Weights of a small transformer language model.
Size: 11 layers, MLP 384 tanh GELU.
Architecture: RMSNorm before each block, learned positions, no biases in attention or MLP, untied embeddings.
Training: a variant of Adam for these matrices, 215M tokens.
Each number is 128 + 32 x the weight over its row's rms, rounded and kept within 0 to 255. Layers, rows and columns count from 0. The size above them is the row's rms in percent of the matrix's.

# layer 6 attention query, 192x192, rms 0.0818, rows 37-40,101-104,164-168, columns 0-191
size [102  93  98  94  91  96  86  87  89 107 105  98  98]
[[ 74 145 122 137 134 161 121 158 133 145 170 157 126 100 106 202 106 252  93 102 123 163 129 139 161 142 135 143 121 152 138 143 161 128 120 127  98  59  95 137 167  76 126 111 133  57  84 136 131 146 100 130  77 106 133 136  94 144 177 129 102 126 128 137 147 126 142 167 187 142  75 144 155 153 106 143 145 130 117 140 113 100 117 124 156 137 114 162 149  84 121 162  86 177 111 150 161 149 133  80 123  63  95  98 139 176 169  74 105 131 100 126 154 165  96 109 102  37  84 127 166 160 170  97 182 111 125 159 153 112 147 149 169 106 109  94 167 155 100  87  90 142 138 172 129 134 138 178  95 142 185 103 153  72 149 122  72  91 138 117  88 124 169 119 161  76 128  76 199 155 160 171 143  76 100 124  71 135 168 105 124 132 125  77  77 139 118 123 173 142 131 127]
 [124 120 120 182 168 119 161 163  95 111 125 124 156 145 146 124 154  53 164 122 125 130 113 111 147 135  98  96 130  88 148 128 124 109 116 137  89 139 160 125 184 170  85 158 102 132 123 111  85 103 201 121 105 126 124 147 156 100 115 130 207 143 147  99 127 164  67 118 138  97 136 101 105 133 129 133 115  93  90  94 105 129 181 138 138 111 121 113 160 140 148 195  61  89 146 168  79 116 178 123 121 181 121 123 137 172 117  99  99 175  50 129 108 185 161 108 129 116  88 149 110 117 146 171 166 131 112 147 100  97 148 120  89  84 145 111 136  88  95 142 125 168  85 150 149 150 186 136 195  52  68 119 129 160 163  47  90 182 134 147 129 196 146  93 103 163 127 180 114  97 144 144 148 165 113 112 179 151 140 160 153 213 120 114 163  89  92  59 130 106 151 117]
 [184 113 173 107 116 165 140  99 144 185 153  83 164  97 104 187 132 186 120 155  72 182  98 138 160  66  89 103 119 131 147 102 148  96 141 113 109  92 158 149  81 130 151  74 162 133 101 116 129  92 136 132 124 171 116 108 101 123  79  83 112  87 102 147 141 123  88 124 162 184 111 110  94 117 161 168 105 136  57 114 117  78 120 108 158 100 176 135 170 154 146  96 123 129 166 127 110 141 158 166 188  85 153  71 183 155 104 102 140 152  95 116 175 103 195  94 125  79 119 164  82  76  99 144 107 113  91  92  84 153 120 110 133  94 106  86 102 158 130 132 162 154 142 155 132 146 188 125 143 134 117 128 152 137 147 139  76 158  97  64 113 136 132 171 104 128 119 139 153 147 112 149 128 109 112 144  71 119 160  76 101  96 175 108  83 121 125  30 194 128  68 161]
 [162 140 133 133 131  62 129 146 152 168 166  83 159  62 120 115  69 176 121 151 184 127 111 172 138 185 108 135  95 108 141 116 170 161  93 102 113  92 154  93 109  67  98 152 114 131 169  86 141 101 150  75  83 141 161  77 104 127 186  85 101 136 114  88  90 113 166  85 149 114 118 110 135 136 160 119 120 165 107 125 133 130 144 165  91 125 210 105  83 108 123  47 152 151 157 112 111 126 169 115 135  99 109 158  69 162 118 113 132  89 106  96 121  96 115 146 130 171 142 115 142 164 153 125 136 122 188 150 114 158 149 217 107 163 123 137 117 138 144  91  93  63 119 139  92 116 109 188  70 123 142 136 145  80 121 173 104 136 123  59 139 114 125 149 104 116  87  43 121 153 148 161 132  99 109 136  90 187 115  46 106 161 128 123 133 165  87 138 146 173  85 161]
 [110 139  89 184 118 169 118 163 162 136 146 147 159  80  85 146 133 106 205 128 147 131 122 147  84 116 140 107 139 194 144 155 106 132 123 103 125 185 103 126 133 144 145 141 108 107 111 122 156  98 143  65 171 105 132 108 111 123 237 151 126 136 144 133 129 155 168 121 116 130 100 146  79  88 102 119 144 100 131 147 169  95  73  51 122 169 117 170 199 124 120 119  68 165 166 121 161 143 120 156 122 157 116 130 124 118 203  84 108 145 135 110  99 119 107 111 149 125  91  92 116 193 135  89 120  89 132 176 132 225  84 102 163 151 108 123 143  58 149  75 134 129  81 154 161 108 177  99 178 147 120  77 159 127 103 114  77 122 138 170 201  94  73 151 116  93 123 148 128 134 151 102  85 140 121 121 110 151 167 125 117 157 131 187 121 141 122 187 175  97 145  83]
 [153 157 116 135 128 146 255  56  83 110 153 123 141 154 137 113  83 151 121 166 112 152 137 156 165 110  98 147 116  93 132 120 193 144  71 134 115 112 128 181 143 148 136  99 104 136 161 158  84 151 100 127 109 130 121 150 146 173  97 108 139  94 139 169  77 179  76 147 137 100 127 111 102 191 133 124 100 140  90 150 151 145 151  90 115 119 153  80  93 127  97 113 127 172  94 146 162 134 105 128 153 112 146  94 129 144 111 142 120 142  96 146  87 235 141 113 129 103 115 110  99 110 112 145 145 156 143 119 175 148 194 157 113 132 180  79 147 117 131 146  96 159 112  84 147 137 170 119  98 150 134 166  84 102 163 104 105  48 123 173 166  92 129 137 126 129 106 164 117  57 218 163 138 122 114  67 130 178 170 183 134 113 111 152 160 138 101 113  85 178 128 110]
 [ 75 190 127  83 125 205 104 122  97 147 120 148 119 157  48 143 154 137  54 142 117 147  99 124 127 118 137  71  76 135 212 166 155 107 114  76 140 111 128 161 175  69 133 106 121 149 157 149  98 121 134 181 184 170 107 167 120 101 113  30 130  71  57 161 116 138  54 152 113 137 140 103 131  99 150 107 180  81  82 112 167 126  66 163 141 104 130 134 129 126 172  90 163 188 169 152 149 164 129 147 131  94 149 124 135 125 113 174 125 160 132 112 121 127 116 100  94 105  77 111 136  98  97 136  92 134  88 127 127 126 135  70  83 116  94 101 138 140 111 202 170 152  94 136 124 167 176 130 149 152 103 159 155 110 137 180 159 131 116 119 137 116 127 120 129 139 132 114 147 133 170 137 113 111 127 164 157 111  47  97  79 129 129 112 153 176 137 116 173 104  76 128]
 [103  73 139 145 113 117 128 197  98 120  93 125 149 103 109 174 113 159 167 158  85 185 158 161 156 108  70 108 110 181 117  62  96 158 143  98 185 171 152 111 145 107 121 194  30 116 110 101 172 160  37 120  88 173 141  83 164  84 128 106 112 130 143  94 108 127 182  99 141  77 136 153 122 113 114 131 180 163  70 124 100 110 147 157  92 116 133  97  85 173  90 142 155 139 134 106 144 130 140 130  98 114  89 166 119 153 122 163 119 151 118  97 202 129  93 148 144 218 108 135  97 163 133 106  93 129 142 157 126 121  57 148 111  92  99 113 128 127 130 132  97  98  81 109 177  80  83 147 111 175 148 119 167 144 128 167 140 149 146 101  79 146  67 122 145  87 105 117 164 135 106 134 135 106 114 142  70 141 133 115 133 153 122  99 143  70 120 181 118  89  86 148]
 [ 95 105  78 122 135 156 113  87 119 137 153 124  91 104 114 154 118  90 133  67 158 164 110 217  87  90 148 152  98 154 199 167 151 157 128 139 139 115  90 139  75 153 138  67 155 137 171  80  97 155 121 138 152 108 138 137 130 159 154 126 111 152 133 115 100 117  86 124 120 170  76 133 117 149 110 136 120 109  81 140  77 186 118 131 139 123 145 121 125 136 133 132 112  68 109 144  88 147 105 135 148  93 145  98 200  64 124 123 115 113  76 121  90  67  98  99 115  59 137 101 127 182  65  91  89 117  68  72 137 128  96 102 149 164 138 133 141 108  52 120 150 149 132 152 100 205 197 126 147  97 107 127 154 143 159 179 131  91 131  85 158 123 160 145 164 137 124 102 146 183 138 130 125 157 110  89 205 151 124  96 120 125 111  90  80 200  78  99 142 136 188 103]
 [185 167  64 129 146 163 142  95 159 137 178 124 166 153  98 141 118 138 117 106 130 130 158 130 144 165  87  95 136 149 179 147 138 110 100  98 150  85  72 193 104  65 157  98  84  80 162  78 123 153 140 118 189  78 105 161  98 180 183 182  99 126 109 116 107 143 181 133 123 110 135 143 118 119  85 136 106 108 132 129 112  87  87  92 155 110 226 134 160 119 163 193 110 131 171 103 109 148 161  98 113 141 118 191 133 176 124 116 131  94 101 142 159 185  84 138 130  93 149  83 129 117 149 160  76 132 197 192 206 170  83 124 122 153 117 153 192 161 140 154 173 148 155  98 116 132 156 136 101 101 131 126 112 110 103 156 104 156 111 133 123 105 151 121 180 162 109 143 166 135 189 129 161 104 134 138 126  97 139 174 155 101 128  71 141 109 104 169 127 177  85 158]
 [ 98 127 127 191 166 131 154  80 123 147 144  98 150 110 151 146 106 123  62 149  61 120 149 141 172 144 128 140  83 163 118 131 162 146  83 144 123 188 195 146 128 139 115 156 142 111 126 137  72 104 185 129 143 134 101 147  90 150  84 123 175  56 115  68 127 143  83 121 102  91 185 136 175  83  89 122 128 150 147 120  87 160 199 134 132 163  88 115  84 101 159 142 154 132 115 149 148  84 102 183 112 175 135  56 136 122  78  66 114  87 145 112 117 140  93 115 100 130  92 131 136 162 147 135 133 143  69  81 131 120 146  82 115 109 222  85 134 158 115 116  75 116  83 172 126 149  67 168 159 120 114 130 152 145 148 127 108  93 109 111 162  93  89 159 143 159 169 163 106 133 178 163 101 184 118 146 158 151 143 126 205 129  93 108 109  99 105  87 100 154 128  78]
 [160 148 190 179 110 144 151 143  51 112 160 109  95 138 132 149 180 125 137 121 107  70 144 132 123 168 117 104 121 134 117  98 114 181 129  72  62  92 207  97 106  60 126  84 146 116 122 195 155 145 149 208 113 161 142 147 128 167 154  92 113  89 116 132 172 154  69 126  97 174 172  76 144 127 104 140  96 127  78 115  82  86 123 124 158 139 101 112  70 195 109 121 160  75 175 146 122 110 130 138 157  84 194  82 166  79 141 103 111 126 118  94 157 113 109 112  83  77 137 132 117 108  97 138 158  94  61 122 120 129 110  99 141 136  59 120 144 128 124 108 154 117 185 160 155 122 111 108  84 100 119 128 146 105 170 192 187 199 114 127 139 125 165 142 125 159  91 129 135 194 125 120 153 105 137 121 144  95 170 125 112  86 112 141 122 166 133  98 154 141 162 155]
 [131 145 129 147  98 133 131 146 151 153  87 107 154  82  90  76 107 179  96  76 139 127 126 125 124 132  98  83 137 153 103 126  54 142  81 122 129  83 167 143 119 142 114 177  49 141 126 111 180 138 109 108 117 173 108 128 132 139 114  64  94 105 186 106 112 151 117 116 124  68  47 176 171 109  83 118  92 183 130 145  96 179 143 176 106 168 192  64 104 107 159 121 151 173 124 121  81 135 137 130 158 142 106 156 121 187 106 129 150 115 171 153  92 203 111 171  97 156 132  64 113 159 166  95  76  87 194 134 139 153  68 104  85 186 109 145 102 138 163 126 173 138 137 109 113  96 124 198  92 117 112 155 104 116 119 143 146 147 139 126  70 123  99 153 108  81 136 116 115  88 152 116 134 122 159 123 111 166 108  59 104 135 148 122  93  73 122 145  78 110 105 141]]
# layer 6 attention key, 64x192, rms 0.0782, rows 36-39, columns 0-191
size [ 87  96  99  87]
[[145 148 138 114 104 138 129  45 158 147  99 112 104 103 170 156 109  85  73  93  91 150 130 119  97 150  56  82 114 138 116 140 118 105  54 208  90 156 198 164  78 174 110 148  81 153 141 163 144 176 118 119  93  92 136 121 135  73 110 165 172 139 139 229 161 163 142 132 119 145 143 138 140 169 100 135 153 104 124 103 128 139 104 118 171 119 143  97 106 176 129 138 154 125 137 120  98  30 120  85  59 193 183 131 142 123 119 123 160 143 158 150 115 143 160  91 128 175 138 169 101 112 138 145 123 113 111 131 137 153 119 108 113 100 132 146 144 120 170 116 112  95 101 143 142 113  51 111 109  99 134 123  99 190  76 119 144  91 142 129 110 151 101 132 124  88  94 181 121  90  90 135 116 173 148 153  75 151 142 199  62 128 105  79 163 154 136 150  94 148  98  89]
 [106 150 111  75 160 140 146 165  62  94 128 138 126 116 114  84  92  88 164 100 107  94 119 116 156 128 219 143  75 129 132 150 125 209 141 159 108 102 109  99 196 134 152 104 172 131 117 114 164  67 219 148 128 119  94 126 176 159  78  76 164 105  99  63 131 129 151 110 151  68 163 168 147 142 128 145 128  47 122 115 139  99 127 144  56 155 109  95 125 132 128 106 144 145 157 148 104 185 106 113 188  74 125 169 147 133  95 118  82  87 135  81 167 110 126 170 127 130  95 112 114 153  87 116 150 117 128 135 108 117  93 141  99 140 131 146 127 103 145 130 140 119 158 125 189  93 119 111 169  98 147 133 147 140 160 124 171  99 176 167 149  93 134 114 118 158 118 155  89 122  95 135 142 105 114 160 208 110 115 118 152 180  52 134 119 160 209 190  99 130 135 109]
 [150 158  97 145 122 114  77 133 147 120  95 140  84  89 173 140 153 105 125  61 147 182 113 200 107 132  40 139 123 112  61 123 127  70 144 179 111 113 105 145 120 131 108 102  96 134 163 127 165 121  92 134 124 138 155 120  97 142 116 132 104 205 105 208 144 137 144 153 129 151 113 124 136 137 118 114 145 161 117 166 129 157  77 134 144 151 141 106 123 169 142 156 191 120  85  79  72 108 124 103  19 151 161 110  95 134 139 133 207 151 126 165 102 113 120 117 124 157 122 149 142  97 142 161 106 116 148 116 154  72 121 159 162 138 104 177 151 126 157 144 101 150 119 184 140 133  96 128  98 125 134  95 144 150  76 114  73 108 143  76  92 146 138 158 114  75  89 126 148 126  99 102 163 176 105 122  84 114 100 101  12 125 194 110 130 129  50  95 110  89 124 145]
 [ 80 131 110  94 156 145 102  77 117  94 125  65 159  85 113 118 107 105 156  98  97 158 135  64  96 164 211 189 123 127  87 169 100 126  79 189 111  79  68 162  90 179 136 100 126 137 100 102 128 103 177 124 124  44  48 109 118 156 128 116  65 132 209 123  81 106 187 101 119 118 164 164 128 157 121 131 109 132 172 128  96 141 138 132 140 109 122 139 174 123 131 167  52 151  99 109 133 113 130 122  88 136  96 139 152 163  81 126 137 143 142 139 114 168 126 137 158 140 158 159 131 172 103 139 167 177  97 107 155 108  75 119 128  82 158 160 108 137 128 101 117 148  96 171 160 158 121 100 138 128 106 124 108 134 119 151 111 173 115 122 165 107 138 101 195 130 122 142 127  94 167 171 133 155 132 143 145 140 204 114 112 168  40 109 143 102 182  87 149 139 157  68]]